Part of a small language model's weights.
Size: 16 layers, vocabulary 796.
Training: a variant of SOAP for these matrices, 116M tokens, 7062 steps.
Each number is 200 + 30 x the weight over its row's rms, rounded and kept within 0 to 999. Layers, rows and columns count from 0. The size before them is the row's rms in percent of the matrix's.

# down: layer 8 MLP down (transposed), 384x64, rms 0.568, rows 113-212, columns 32-63
# up: layer 8 MLP up, 384x64, rms 0.571, rows 114-213, columns 32-63
down113,115,216,177,97,217,211,176,218,189,203,154,169,199,213,164,200,191,182,204,168,211,221,192,181,211,198,161,219,214,171,228,199,247
up114,106,235,207,147,190,195,166,179,209,180,216,212,252,230,161,210,205,153,192,230,224,209,194,208,177,206,145,212,242,174,189,199,237
down114,102,180,223,272,175,161,183,213,170,215,236,184,227,199,188,153,206,226,133,185,228,207,208,273,161,179,198,210,152,220,235,207,181
up115,121,181,172,121,247,179,152,197,237,183,193,226,188,234,237,216,165,230,199,238,199,208,224,253,176,230,169,199,154,143,159,182,186
down115,135,226,236,225,239,240,152,195,169,200,183,206,211,226,152,202,219,187,191,201,197,259,155,220,196,162,251,166,217,189,205,203,213
up116,098,180,160,160,178,235,179,203,234,157,210,195,146,203,195,201,197,234,259,204,220,163,241,186,243,199,219,206,170,121,100,192,197
down116,100,231,237,236,247,184,213,264,257,235,220,227,162,189,183,187,148,203,196,169,208,237,225,190,155,160,235,228,197,193,199,223,251
up117,104,170,146,203,167,253,181,164,230,249,214,177,149,175,172,116,231,181,252,214,220,190,233,198,235,205,228,179,212,175,191,208,210
down117,113,240,213,189,190,174,183,208,234,216,222,218,205,274,246,168,186,171,203,191,178,202,163,226,186,215,181,198,214,200,205,190,267
up118,084,258,237,200,185,234,208,174,182,199,207,187,211,188,176,174,217,141,198,196,176,186,192,239,231,257,195,203,208,274,129,202,255
down118,096,231,189,217,246,211,175,191,234,130,215,255,207,196,232,226,190,195,228,186,239,214,185,245,147,201,207,211,248,161,236,231,167
up119,100,151,190,227,183,226,190,235,237,213,159,253,240,156,197,214,217,212,172,162,143,217,134,170,229,213,232,223,217,187,220,204,200
down119,096,177,181,129,165,194,188,197,184,192,263,139,160,230,195,248,189,182,183,190,243,177,186,208,204,220,193,208,189,245,215,229,195
up120,096,205,172,222,218,210,202,235,189,216,238,239,198,166,217,184,259,156,195,169,256,194,189,273,223,202,220,175,185,157,221,226,155
down120,094,278,187,197,205,171,179,220,212,191,193,226,186,181,194,248,174,247,218,212,149,191,221,150,249,228,221,248,176,173,212,228,246
up121,099,174,181,171,162,206,215,217,206,152,214,249,148,218,226,235,249,208,163,217,262,196,257,215,202,207,228,127,199,207,179,222,181
down121,094,172,212,187,234,196,259,179,197,156,228,244,163,206,190,168,220,206,217,219,184,222,235,252,221,186,206,193,177,258,251,207,229
up122,104,156,193,248,158,191,180,137,179,214,188,198,265,214,154,215,257,179,213,247,213,181,198,224,240,262,244,181,240,223,159,216,230
down122,108,205,195,157,205,143,145,200,276,220,203,198,174,203,185,188,207,222,197,224,199,243,197,159,194,213,193,241,184,170,232,179,170
up123,114,209,157,223,177,209,178,150,234,257,248,158,164,149,170,225,215,154,158,199,217,228,207,195,193,223,211,260,182,165,171,188,167
down123,104,186,193,153,209,148,193,251,216,148,189,185,182,192,234,233,230,152,192,215,202,180,261,235,170,209,201,197,195,215,178,205,142
up124,101,176,222,160,255,185,167,253,235,203,258,207,186,226,153,201,265,251,218,212,194,212,163,241,163,189,183,195,204,177,175,224,224
down124,097,172,201,236,155,229,191,184,149,225,173,220,228,146,200,188,180,179,169,126,213,194,183,214,181,197,230,188,198,172,200,127,214
up125,104,215,166,242,188,209,209,151,161,201,200,208,231,157,187,198,180,170,156,238,201,181,203,187,197,195,226,245,226,212,186,168,249
down125,101,224,211,202,244,232,191,212,205,237,210,177,166,214,170,246,241,218,188,154,226,215,210,239,177,208,173,192,207,247,171,194,206
up126,099,213,204,202,167,235,138,229,180,186,149,209,294,181,212,188,237,209,215,191,225,198,177,143,187,233,216,225,195,237,242,203,154
down126,098,169,281,207,237,158,198,259,210,202,135,214,211,209,211,192,244,168,188,156,150,205,194,194,183,222,229,189,232,163,203,205,190
up127,100,183,155,214,242,211,123,142,209,245,228,222,201,168,158,194,203,210,219,173,185,211,217,198,189,176,221,205,195,201,235,185,175
down127,085,140,195,164,190,165,224,245,211,198,155,249,183,246,230,220,192,195,211,184,143,195,171,225,223,172,201,217,196,209,243,177,227
up128,096,217,232,180,212,133,236,214,221,194,189,193,148,167,176,203,162,244,214,230,159,235,201,211,242,162,164,218,155,191,202,160,236
down128,101,244,217,271,215,226,210,213,208,238,201,230,225,232,165,218,201,231,190,169,152,253,178,182,249,165,241,243,185,229,169,204,187
up129,084,166,176,237,169,166,183,201,189,182,239,167,225,205,158,187,200,179,245,220,153,281,190,232,243,169,215,245,221,165,192,215,152
down129,087,245,172,227,172,203,223,218,201,204,180,208,242,178,250,254,227,134,167,200,172,200,169,166,202,174,176,166,202,214,177,210,177
up130,108,183,193,195,200,204,184,155,200,212,166,225,197,179,215,158,184,241,249,210,172,186,195,204,152,217,252,168,211,180,197,209,262
down130,106,204,229,189,181,164,200,235,142,256,220,179,229,244,211,207,184,173,218,143,194,165,194,231,226,169,170,209,295,233,200,180,163
up131,103,220,227,175,173,206,212,195,219,198,105,191,192,203,247,236,223,219,189,209,175,173,174,225,194,208,202,229,247,183,202,218,184
down131,101,196,179,234,203,171,121,169,198,205,228,163,218,182,171,150,194,219,203,153,195,154,211,175,193,215,239,174,167,185,183,233,227
up132,088,215,161,253,233,157,186,228,197,112,213,226,234,116,197,176,205,221,195,156,168,204,237,220,193,221,211,207,164,163,208,201,143
down132,093,187,190,206,193,205,211,166,260,272,213,179,176,220,233,231,240,199,157,217,185,213,178,129,186,223,251,183,179,183,222,177,185
up133,092,150,164,225,214,217,145,162,202,245,165,215,234,234,147,212,223,201,157,223,223,235,169,234,211,226,213,173,242,239,200,253,169
down133,104,227,231,176,193,207,236,185,141,185,189,233,197,160,189,248,125,232,166,239,207,224,197,201,203,182,214,214,198,196,248,200,220
up134,087,162,212,242,275,179,230,155,201,222,183,198,211,144,200,204,209,212,212,216,183,232,192,240,188,258,187,165,168,175,244,140,210
down134,092,203,256,206,217,205,224,243,193,205,205,220,206,184,169,219,174,159,221,171,197,210,179,237,191,185,170,216,188,191,172,262,223
up135,098,158,199,242,217,154,185,184,232,262,215,189,231,193,214,241,251,172,201,140,195,224,235,207,162,249,188,167,253,168,192,163,175
down135,096,234,211,194,250,179,245,193,144,237,201,246,195,214,196,231,153,167,188,161,160,217,135,193,178,203,185,266,186,187,166,247,221
up136,100,165,216,234,163,215,179,146,244,183,162,228,215,185,210,180,210,192,174,191,185,207,219,260,265,196,251,141,236,241,253,220,143
down136,087,206,180,188,181,180,152,212,202,211,230,167,147,239,202,186,241,222,172,230,161,200,168,167,230,160,186,245,169,210,192,241,182
up137,097,211,197,192,153,202,184,241,233,160,140,198,214,189,273,264,162,193,186,192,234,225,185,198,206,180,246,205,195,179,179,227,194
down137,088,201,228,182,248,180,238,230,190,169,276,194,189,235,222,163,188,143,209,178,189,229,207,144,218,197,215,178,166,180,257,188,208
up138,101,192,244,209,259,184,223,194,227,194,178,167,181,194,170,163,182,162,205,183,182,270,182,228,161,201,216,169,237,223,228,177,194
down138,093,174,162,210,231,164,178,200,184,229,249,236,239,305,212,230,226,230,184,204,169,232,219,181,160,256,214,190,156,201,209,254,227
up139,097,211,205,164,184,220,174,179,257,209,199,174,222,242,206,213,152,203,161,227,263,168,213,239,249,208,217,175,213,153,223,225,172
down139,094,176,139,208,205,195,198,216,219,197,176,231,220,160,194,185,223,223,218,190,145,242,239,122,164,241,215,188,198,195,171,191,214
up140,105,228,202,194,166,181,186,184,176,273,217,187,196,191,256,168,226,197,210,249,179,169,269,229,164,199,218,202,172,200,166,190,190
down140,118,199,269,144,203,193,193,204,205,191,198,282,182,200,206,217,234,120,165,194,219,188,181,213,242,215,235,203,162,235,202,182,169
up141,108,193,154,161,178,203,193,193,146,217,287,177,183,150,215,238,210,159,250,179,194,249,184,239,227,208,222,189,186,197,209,166,247
down141,127,234,202,151,202,182,193,231,154,215,182,166,189,186,174,158,188,168,205,205,245,228,247,222,231,234,195,221,225,242,181,178,150
up142,117,176,136,202,145,230,217,169,181,167,223,204,232,156,208,126,230,231,164,224,156,130,206,189,178,209,223,213,161,160,245,162,196
down142,116,246,212,196,147,169,223,200,234,197,130,157,199,212,166,162,247,161,200,214,195,211,211,167,188,232,271,174,201,143,216,188,208
up143,089,159,128,206,231,229,198,212,189,143,145,198,196,214,202,263,184,205,153,172,151,186,209,203,242,206,146,237,176,230,202,224,211
down143,085,279,200,205,188,205,238,194,196,255,200,215,204,147,193,156,192,193,216,168,238,243,200,159,175,139,244,238,167,156,171,219,222
up144,093,240,232,176,157,180,192,193,180,264,166,204,212,140,188,153,201,221,213,218,251,201,165,245,188,169,219,214,202,226,163,180,190
down144,088,200,214,255,162,221,230,122,180,196,242,180,184,188,238,160,214,186,219,165,181,155,150,213,180,176,194,208,233,217,161,233,189
up145,108,208,164,217,231,234,235,212,179,172,215,232,160,130,196,190,196,202,159,223,189,196,191,168,188,188,209,163,194,190,181,163,163
down145,105,206,218,169,167,158,199,204,188,191,179,200,213,208,181,196,202,220,240,198,195,187,175,218,203,207,267,200,222,185,148,184,221
up146,103,152,218,237,251,212,220,254,201,150,205,252,195,210,219,200,136,172,186,230,193,222,177,190,230,192,184,183,172,196,177,210,231
down146,111,205,210,164,212,251,209,194,174,212,163,213,233,168,177,194,200,248,158,190,186,197,182,242,199,248,186,244,278,158,185,279,175
up147,098,154,202,180,233,153,180,230,241,164,200,199,200,211,224,296,178,252,195,188,211,202,185,215,270,182,207,207,157,204,207,196,258
down147,094,264,213,211,195,211,196,216,153,245,153,253,159,215,174,173,229,199,186,216,197,265,244,180,206,182,220,175,227,192,197,207,190
up148,092,197,224,225,209,217,213,182,253,166,201,170,236,209,193,165,215,176,170,212,218,137,233,161,245,232,197,162,150,218,149,158,255
down148,110,194,249,191,168,227,194,215,187,210,263,222,173,230,233,209,179,200,232,187,180,244,199,146,199,218,199,249,212,269,175,228,189
up149,098,218,178,193,186,195,199,214,184,206,238,174,181,188,193,194,182,249,228,219,183,195,255,250,130,229,203,179,203,189,192,228,254
down149,097,259,160,192,166,164,130,200,195,177,190,168,238,175,155,211,245,250,198,191,211,203,172,171,183,210,214,219,200,219,194,226,136
up150,097,179,154,224,189,155,177,151,232,199,173,218,180,249,164,236,182,193,160,186,184,167,237,175,228,207,206,157,240,204,221,198,183
down150,104,182,230,150,176,238,189,241,236,196,218,224,163,198,197,171,206,271,246,256,202,233,190,180,167,191,232,244,223,163,191,171,215
up151,087,219,194,236,194,244,196,215,192,189,254,176,196,191,129,178,165,189,241,271,168,239,217,212,241,178,152,185,209,175,188,175,196
down151,104,180,244,237,234,201,202,190,262,195,163,177,198,187,231,236,228,188,238,205,185,188,241,224,180,240,189,237,209,170,179,196,232
up152,081,191,184,219,160,197,227,203,216,186,176,248,251,199,205,218,285,211,170,194,207,178,166,194,251,211,150,202,199,229,186,172,208
down152,092,305,228,199,215,202,167,220,225,242,205,225,218,191,204,192,168,185,139,165,159,165,218,153,221,197,186,236,161,198,146,189,190
up153,115,283,216,143,146,214,161,236,191,181,206,148,196,216,201,172,235,238,190,204,223,239,250,170,182,198,161,240,214,197,155,213,174
down153,104,192,159,230,165,134,239,202,180,166,214,219,238,214,206,188,170,217,195,186,175,209,241,186,151,215,212,202,146,211,191,162,233
up154,105,184,200,204,263,193,234,236,180,226,193,222,253,277,224,196,236,214,199,213,229,212,245,218,226,172,192,233,232,206,167,217,199
down154,096,192,220,225,244,140,229,237,226,211,210,237,268,242,215,216,216,215,199,199,226,228,158,175,216,199,201,191,173,165,175,229,163
up155,114,196,201,155,194,260,191,181,209,177,248,241,155,178,181,220,207,175,189,205,232,223,184,156,220,140,183,162,221,242,182,178,231
down155,096,148,169,234,240,177,231,223,178,243,244,224,175,198,200,156,177,176,216,202,203,196,215,217,206,256,192,172,205,251,215,205,203
up156,095,181,215,225,150,174,216,248,193,185,197,209,187,242,156,219,192,181,194,163,225,216,194,201,217,248,151,164,184,240,234,195,213
down156,087,184,185,237,248,209,242,231,185,160,210,153,172,140,197,180,216,186,206,185,169,258,151,147,207,228,203,179,162,201,230,215,182
up157,106,193,195,211,167,221,205,240,199,175,193,229,170,230,209,219,203,210,241,216,217,164,199,208,183,224,198,210,218,247,218,225,177
down157,113,253,245,240,213,219,218,166,184,168,180,171,228,185,177,218,216,190,199,211,187,233,167,221,176,241,184,176,190,174,166,250,239
up158,099,230,215,241,198,212,180,230,220,198,166,225,153,220,191,222,184,190,204,188,201,217,243,229,244,252,224,186,222,243,134,228,158
down158,085,253,207,167,186,201,246,197,217,238,218,194,254,229,269,222,210,186,184,259,225,169,154,220,131,165,145,232,212,167,210,160,219
up159,095,193,201,163,201,178,206,173,260,159,250,248,226,172,168,222,175,205,190,223,139,208,148,225,220,208,243,211,204,179,250,223,178
down159,094,188,225,243,155,199,222,187,205,170,186,113,199,229,214,195,198,236,172,199,202,139,191,190,231,168,231,210,202,220,201,210,231
up160,102,219,228,253,214,223,148,166,171,206,198,224,230,221,233,159,192,194,229,243,232,134,235,177,274,243,236,187,267,176,211,177,198
down160,122,170,247,209,206,202,233,197,198,173,200,178,209,216,178,168,252,219,195,228,248,188,209,219,225,225,254,167,192,165,225,163,208
up161,115,253,145,255,232,176,217,159,225,194,187,214,141,226,242,173,229,224,137,206,192,224,248,231,181,204,221,199,212,135,200,190,200
down161,102,149,212,165,220,152,183,253,229,209,189,216,236,182,177,227,159,205,209,210,181,259,162,198,188,226,149,154,168,151,222,193,181
up162,112,172,217,187,127,186,186,224,217,177,204,173,185,177,163,170,210,221,171,244,236,205,207,243,165,152,159,199,191,207,246,155,200
down162,112,217,228,233,224,183,194,139,187,204,195,180,151,185,229,220,198,148,203,193,229,176,144,238,159,164,210,241,254,198,172,217,209
up163,093,196,189,204,197,182,255,160,177,196,207,193,160,159,195,234,170,163,188,198,148,205,178,221,182,207,213,231,251,253,202,171,171
down163,112,161,214,190,182,190,233,164,185,190,258,151,167,171,202,211,200,167,229,217,184,183,174,232,200,217,195,161,216,177,191,192,171
up164,104,204,172,227,233,225,183,208,180,199,137,207,201,202,129,202,212,203,164,205,166,182,186,161,179,201,163,189,180,193,214,143,203
down164,102,198,225,211,217,223,204,219,191,243,243,218,122,196,242,160,186,147,232,223,175,165,188,201,158,224,213,264,182,208,197,234,234
up165,120,176,201,191,171,256,222,161,202,187,229,179,211,262,181,212,184,209,183,238,223,229,238,184,224,185,163,185,187,185,209,182,211
down165,097,204,161,185,241,219,270,226,141,189,200,225,238,237,247,189,181,195,211,159,165,179,224,223,233,207,131,185,221,197,237,185,180
up166,098,185,234,187,152,237,239,236,197,214,231,196,186,210,200,231,165,200,191,226,231,230,194,179,234,221,254,146,214,166,223,140,275
down166,092,200,162,188,193,182,198,179,240,214,169,229,227,229,208,226,203,230,162,226,178,152,218,168,192,198,162,236,143,170,228,221,180
up167,094,232,219,273,248,208,185,179,239,169,234,205,223,135,219,230,231,169,225,225,222,177,179,241,235,227,256,184,222,193,221,209,169
down167,089,198,240,156,183,199,236,276,206,231,195,227,195,207,186,176,184,232,183,142,179,226,208,246,182,241,161,199,199,237,143,191,158
up168,092,149,239,201,156,164,195,176,213,206,210,211,237,220,153,193,162,174,228,165,192,248,209,231,213,251,217,200,201,238,229,155,199
down168,088,248,211,223,174,203,192,229,166,206,183,233,176,245,212,209,196,190,195,269,158,134,170,181,195,157,222,219,206,215,161,227,221
up169,100,182,192,224,247,192,173,212,245,189,233,201,211,210,183,210,146,246,191,185,186,160,194,174,217,211,210,220,127,203,194,163,226
down169,107,144,191,190,158,235,192,169,207,143,207,251,193,136,190,195,186,182,170,180,226,167,181,193,170,202,179,205,184,174,199,199,169
up170,109,196,216,241,224,210,232,236,162,178,140,125,195,116,232,162,180,183,203,184,235,201,222,189,225,214,254,211,188,204,257,200,214
down170,111,238,148,168,166,182,174,245,230,218,212,192,184,172,157,194,263,182,204,147,161,195,210,205,238,182,159,273,170,168,183,197,204
up171,087,256,224,206,195,232,183,200,200,182,221,210,210,203,200,232,178,137,174,226,180,175,207,207,175,185,251,243,194,244,232,207,171
down171,102,243,187,190,166,212,193,197,195,167,166,200,126,205,176,178,200,190,220,178,229,226,166,133,200,231,185,152,183,164,238,164,199
up172,092,197,204,212,143,186,242,195,212,210,227,197,229,190,207,180,185,187,145,154,247,251,245,242,185,219,194,232,162,208,235,195,202
down172,116,212,185,206,199,261,255,195,175,209,231,179,197,144,234,231,198,212,204,210,176,177,228,238,182,219,274,176,137,181,249,265,173
up173,106,177,245,199,186,134,207,233,190,190,283,204,184,151,197,209,197,218,243,190,195,160,247,265,145,217,218,209,197,231,188,155,173
down173,117,170,191,252,231,214,209,193,248,223,205,218,213,204,175,204,228,154,202,218,210,232,246,139,203,260,203,161,166,250,240,190,133
up174,097,177,236,230,202,176,185,226,184,177,281,194,194,170,233,255,213,199,181,258,216,216,240,186,198,193,230,171,201,232,226,172,195
down174,108,243,212,181,221,228,191,191,242,203,215,206,156,217,272,161,197,234,221,219,148,208,261,197,168,199,166,201,178,205,229,133,152
up175,103,216,216,209,215,222,158,193,220,176,166,131,238,211,168,186,177,184,232,199,216,156,212,179,238,250,198,211,241,195,164,135,178
down175,094,176,178,172,256,199,245,180,279,187,175,167,199,208,178,150,245,191,189,236,204,189,223,201,139,155,178,169,190,190,183,192,177
up176,103,202,265,265,160,232,210,219,207,172,252,194,167,171,158,211,165,152,213,250,180,247,208,188,203,213,210,204,180,233,173,179,185
down176,105,177,171,184,158,154,155,208,205,170,210,228,221,174,178,195,177,163,215,213,229,212,192,230,160,195,116,155,220,195,241,186,237
up177,096,194,245,198,153,237,238,216,201,176,212,173,206,203,236,193,196,157,220,202,249,239,207,223,228,171,171,212,223,220,194,228,163
down177,093,141,165,173,254,195,230,184,170,151,224,222,201,184,151,269,200,254,168,171,216,196,166,163,169,185,195,178,151,208,191,209,202
up178,094,212,201,204,262,153,180,226,200,250,199,237,201,206,169,277,246,200,193,130,149,181,180,202,205,182,139,195,207,180,199,231,171
down178,094,205,206,224,201,234,232,243,187,218,197,189,192,232,225,158,193,227,210,199,272,157,214,223,222,196,191,196,228,194,188,170,300
up179,043,171,190,170,282,167,191,209,182,218,197,208,184,194,168,222,151,214,161,214,164,183,223,212,249,195,245,151,215,204,199,213,136
down179,072,239,214,235,144,218,213,188,264,214,148,238,230,186,188,216,210,183,257,175,226,232,210,158,137,153,185,221,206,183,224,201,253
up180,117,153,171,167,210,248,244,226,191,182,242,271,201,152,251,220,211,201,196,259,182,225,236,176,222,207,212,190,228,177,193,236,171
down180,110,196,244,188,186,229,158,256,265,208,211,173,226,193,172,187,187,197,189,233,229,218,165,219,175,154,236,224,134,146,206,229,257
up181,102,160,197,196,182,229,132,162,228,111,216,228,208,155,210,233,238,198,203,232,248,196,212,182,250,165,201,148,167,215,255,194,194
down181,117,138,215,182,228,216,164,209,212,213,257,211,233,170,243,179,181,149,215,221,224,204,258,245,230,158,172,219,253,228,191,191,183
up182,110,210,180,178,196,260,198,235,205,248,194,282,200,235,225,254,238,198,173,238,206,213,177,194,212,177,170,217,207,197,159,198,174
down182,120,200,218,172,211,221,185,247,183,249,192,210,194,206,183,205,184,260,217,194,225,216,176,163,194,185,201,170,230,168,165,167,151
up183,110,239,267,161,147,182,229,200,217,185,269,216,243,210,180,242,229,166,221,184,213,211,148,246,215,214,185,252,224,209,148,182,200
down183,108,218,231,213,196,183,230,269,223,150,252,161,230,150,229,208,232,215,210,215,206,169,174,218,228,204,209,181,224,175,153,170,251
up184,095,220,205,190,197,158,179,197,189,178,167,208,234,204,168,197,194,196,172,219,210,148,124,220,168,216,217,170,164,180,210,189,212
down184,106,226,199,214,179,218,201,218,197,201,188,227,159,190,243,236,158,192,140,170,168,193,183,212,208,202,191,158,138,194,217,165,191
up185,098,211,242,163,188,201,172,262,178,183,209,220,222,210,203,213,169,229,174,196,265,195,162,163,218,175,158,182,160,199,247,215,171
down185,108,245,229,280,187,195,203,193,207,250,178,216,227,201,191,220,184,223,233,192,237,171,260,195,161,170,230,175,180,143,201,253,257
up186,093,199,215,180,282,174,205,230,187,138,228,176,194,243,226,255,208,197,237,231,222,209,190,208,157,230,218,188,230,153,198,223,208
down186,085,252,201,182,165,233,207,202,235,231,167,201,165,202,184,166,233,189,179,179,169,219,195,196,294,254,161,246,204,247,194,200,218
up187,111,215,158,158,188,170,178,232,239,210,159,161,180,225,139,195,194,187,168,198,224,168,252,166,231,181,125,165,181,184,201,232,218
down187,115,243,216,255,178,242,225,196,206,199,193,258,178,170,209,172,219,172,184,237,196,171,145,159,202,247,199,219,214,189,252,218,192
up188,098,140,223,212,233,216,169,201,241,194,196,204,193,139,181,234,205,206,227,168,216,205,197,195,274,228,280,218,210,192,191,182,199
down188,102,136,170,203,192,188,209,141,214,204,226,231,216,191,228,210,183,212,165,181,222,199,214,193,216,192,133,220,169,160,203,194,212
up189,098,210,207,168,168,202,204,268,227,204,235,188,217,237,242,218,229,178,239,167,183,176,154,198,186,236,165,243,188,194,193,215,185
down189,110,216,212,154,172,163,221,212,219,207,260,180,212,224,235,202,258,203,203,213,192,176,210,168,187,158,209,212,276,218,142,135,190
up190,095,197,243,231,226,246,210,243,205,149,245,204,194,206,243,209,158,184,142,189,145,203,160,190,215,255,214,251,191,221,252,202,179
down190,124,219,204,147,175,192,242,189,206,241,194,198,217,170,260,195,198,174,164,226,176,210,167,233,251,206,201,227,152,169,225,175,195
up191,095,222,228,243,181,166,130,184,236,263,239,165,188,143,176,162,193,211,177,248,172,205,226,186,220,174,167,190,201,197,245,198,181
down191,110,151,152,216,204,190,173,188,215,191,232,213,241,193,221,191,266,200,227,121,240,202,210,176,229,200,201,154,228,252,236,192,211
up192,101,169,221,233,213,174,181,197,213,174,160,166,188,162,297,205,169,239,238,179,194,173,214,215,229,175,186,195,142,230,195,210,192
down192,100,179,185,229,219,148,202,160,229,201,190,175,141,173,199,232,188,197,263,209,227,182,219,214,198,190,173,154,209,203,188,141,230
up193,102,173,189,149,169,183,189,224,202,144,153,198,182,216,183,235,177,209,232,176,200,208,92,188,248,215,227,201,188,185,240,153,214
down193,098,155,196,222,204,204,266,202,186,176,261,189,165,184,223,179,187,199,175,198,197,199,228,213,203,205,208,216,204,256,209,239,190
up194,093,183,202,215,198,190,208,217,228,228,191,169,202,162,218,186,236,174,209,204,238,170,193,185,183,176,238,195,199,201,283,188,227
down194,100,184,164,245,230,167,153,193,189,218,160,197,247,192,211,197,183,235,214,202,183,211,216,201,190,213,161,163,147,189,208,189,206
up195,093,165,176,191,228,223,167,163,219,239,190,207,172,170,218,212,197,187,241,207,192,231,193,247,221,247,204,183,172,137,145,219,133
down195,093,167,184,181,168,193,179,181,224,215,189,218,245,157,157,226,219,230,198,197,214,217,190,150,215,227,140,181,161,163,216,209,272
up196,100,171,183,167,224,210,230,160,214,190,202,234,223,192,242,173,216,240,185,200,219,192,166,171,186,190,178,207,202,209,138,190,176
down196,126,179,176,236,187,222,201,152,241,175,201,159,146,186,218,243,215,218,216,195,200,238,158,152,196,242,190,216,192,209,251,180,190
up197,122,210,183,164,186,205,224,224,187,164,227,175,173,155,242,155,239,229,155,223,177,201,218,184,145,218,230,241,169,211,226,135,263
down197,123,158,255,218,213,242,170,159,215,175,204,153,230,211,205,215,216,231,234,228,199,151,162,184,206,196,178,177,199,186,194,223,227
up198,114,204,208,213,143,240,184,170,219,175,234,194,223,180,206,154,199,220,180,223,244,218,258,185,206,191,169,203,211,209,201,205,137
down198,106,229,230,178,188,140,191,167,195,214,241,202,194,190,195,217,131,213,216,144,193,168,227,234,208,180,231,192,240,215,197,193,183
up199,112,204,210,208,156,231,164,189,115,212,232,210,192,194,207,197,224,207,205,212,212,161,235,155,193,170,247,229,200,172,244,191,234
down199,111,264,167,213,175,202,216,242,190,156,233,256,201,199,178,252,207,216,197,176,184,242,198,233,158,187,175,219,181,226,204,196,227
up200,100,231,207,222,228,160,141,206,192,177,196,178,198,197,221,185,205,200,224,193,225,222,225,143,227,258,202,172,161,180,170,173,248
down200,105,260,255,217,184,221,235,204,177,190,222,204,248,212,161,206,198,198,200,223,191,154,197,188,189,231,205,207,189,213,177,236,181
up201,083,211,231,183,210,192,203,233,183,216,183,240,184,219,183,178,191,196,196,178,180,276,236,236,210,197,198,160,192,214,211,215,117
down201,087,170,201,184,183,262,156,141,217,199,200,188,212,244,230,180,196,175,232,165,200,185,167,208,161,205,188,188,218,206,240,198,213
up202,099,180,249,198,158,223,168,234,201,191,219,186,200,147,136,176,214,125,205,221,207,189,142,215,201,276,152,191,207,182,192,242,222
down202,101,244,217,189,198,238,222,140,226,245,177,157,209,242,225,179,185,194,221,209,137,192,215,184,241,180,198,149,201,209,183,267,257
up203,101,174,241,168,137,171,226,199,228,264,178,173,228,207,180,247,156,176,168,208,191,224,231,220,220,229,193,270,189,184,214,224,243
down203,106,218,174,208,188,205,197,214,176,193,169,276,173,199,194,193,187,180,162,212,184,171,231,155,215,139,203,139,195,209,156,183,227
up204,103,205,193,205,191,164,181,173,211,201,238,238,194,234,180,220,234,215,199,205,213,167,168,230,239,209,171,179,222,209,204,248,233
down204,103,225,181,238,212,169,182,203,276,243,251,133,212,234,166,200,152,172,204,254,203,234,225,203,168,230,256,226,142,237,234,180,242
up205,099,173,260,186,187,157,195,221,227,185,256,214,203,187,194,231,208,211,182,181,177,212,223,197,138,223,185,235,215,254,197,215,176
down205,088,237,180,186,199,184,189,208,182,166,203,200,189,218,194,124,250,206,205,190,236,234,197,168,227,188,151,196,151,176,232,239,227
up206,101,215,187,199,243,179,184,209,225,199,210,207,170,218,144,148,236,186,262,216,178,209,177,143,238,211,213,196,166,163,181,151,217
down206,092,270,219,209,149,187,131,238,129,181,196,187,143,177,246,238,193,194,159,185,216,217,241,199,178,184,206,190,208,194,218,187,202
up207,101,202,192,169,155,240,190,172,192,193,169,200,245,155,202,179,190,199,260,223,165,184,221,178,228,245,224,176,221,231,198,220,266
down207,105,240,184,189,178,188,200,172,235,271,187,255,216,286,152,279,171,192,191,210,255,254,226,228,228,177,198,223,192,180,182,199,210
up208,100,251,190,226,150,195,233,194,178,152,197,175,236,209,242,233,294,208,132,222,247,171,217,206,255,170,168,170,195,148,174,191,207
down208,109,141,188,242,219,197,238,233,199,173,206,233,158,210,178,147,257,177,224,206,161,195,224,180,154,202,208,205,177,205,247,199,158
up209,088,200,179,217,165,195,180,215,142,230,221,175,248,241,210,251,231,215,249,211,217,219,196,207,286,181,235,241,171,145,188,196,198
down209,094,196,165,211,147,175,215,183,134,149,184,168,256,191,157,194,178,165,180,168,193,260,193,182,168,210,242,206,176,216,166,148,248
up210,092,213,215,224,199,172,247,202,134,190,230,241,164,160,221,130,192,166,176,276,205,172,238,179,170,193,189,185,209,156,173,247,207
down210,080,159,190,178,204,136,203,173,194,208,153,204,224,240,204,147,197,227,164,159,140,223,204,202,176,212,197,191,208,205,164,238,212
up211,089,244,196,165,191,210,213,194,200,169,190,180,189,240,133,215,191,205,189,166,229,222,245,258,173,207,145,247,255,177,176,188,215
down211,091,202,272,222,206,203,193,195,205,202,203,178,166,205,272,189,170,171,238,152,243,221,191,219,234,246,188,179,186,205,217,194,182
up212,102,221,193,208,190,194,237,147,157,193,174,152,193,172,239,209,202,168,243,264,184,202,171,203,222,221,235,180,204,129,226,177,205
down212,104,166,207,152,204,216,240,194,216,219,232,228,176,176,191,208,181,251,237,223,252,211,223,201,187,160,173,220,179,202,193,228,162
up213,078,180,140,167,170,183,207,208,144,145,244,232,197,238,224,174,229,202,193,199,170,228,123,215,191,208,177,186,210,231,208,212,185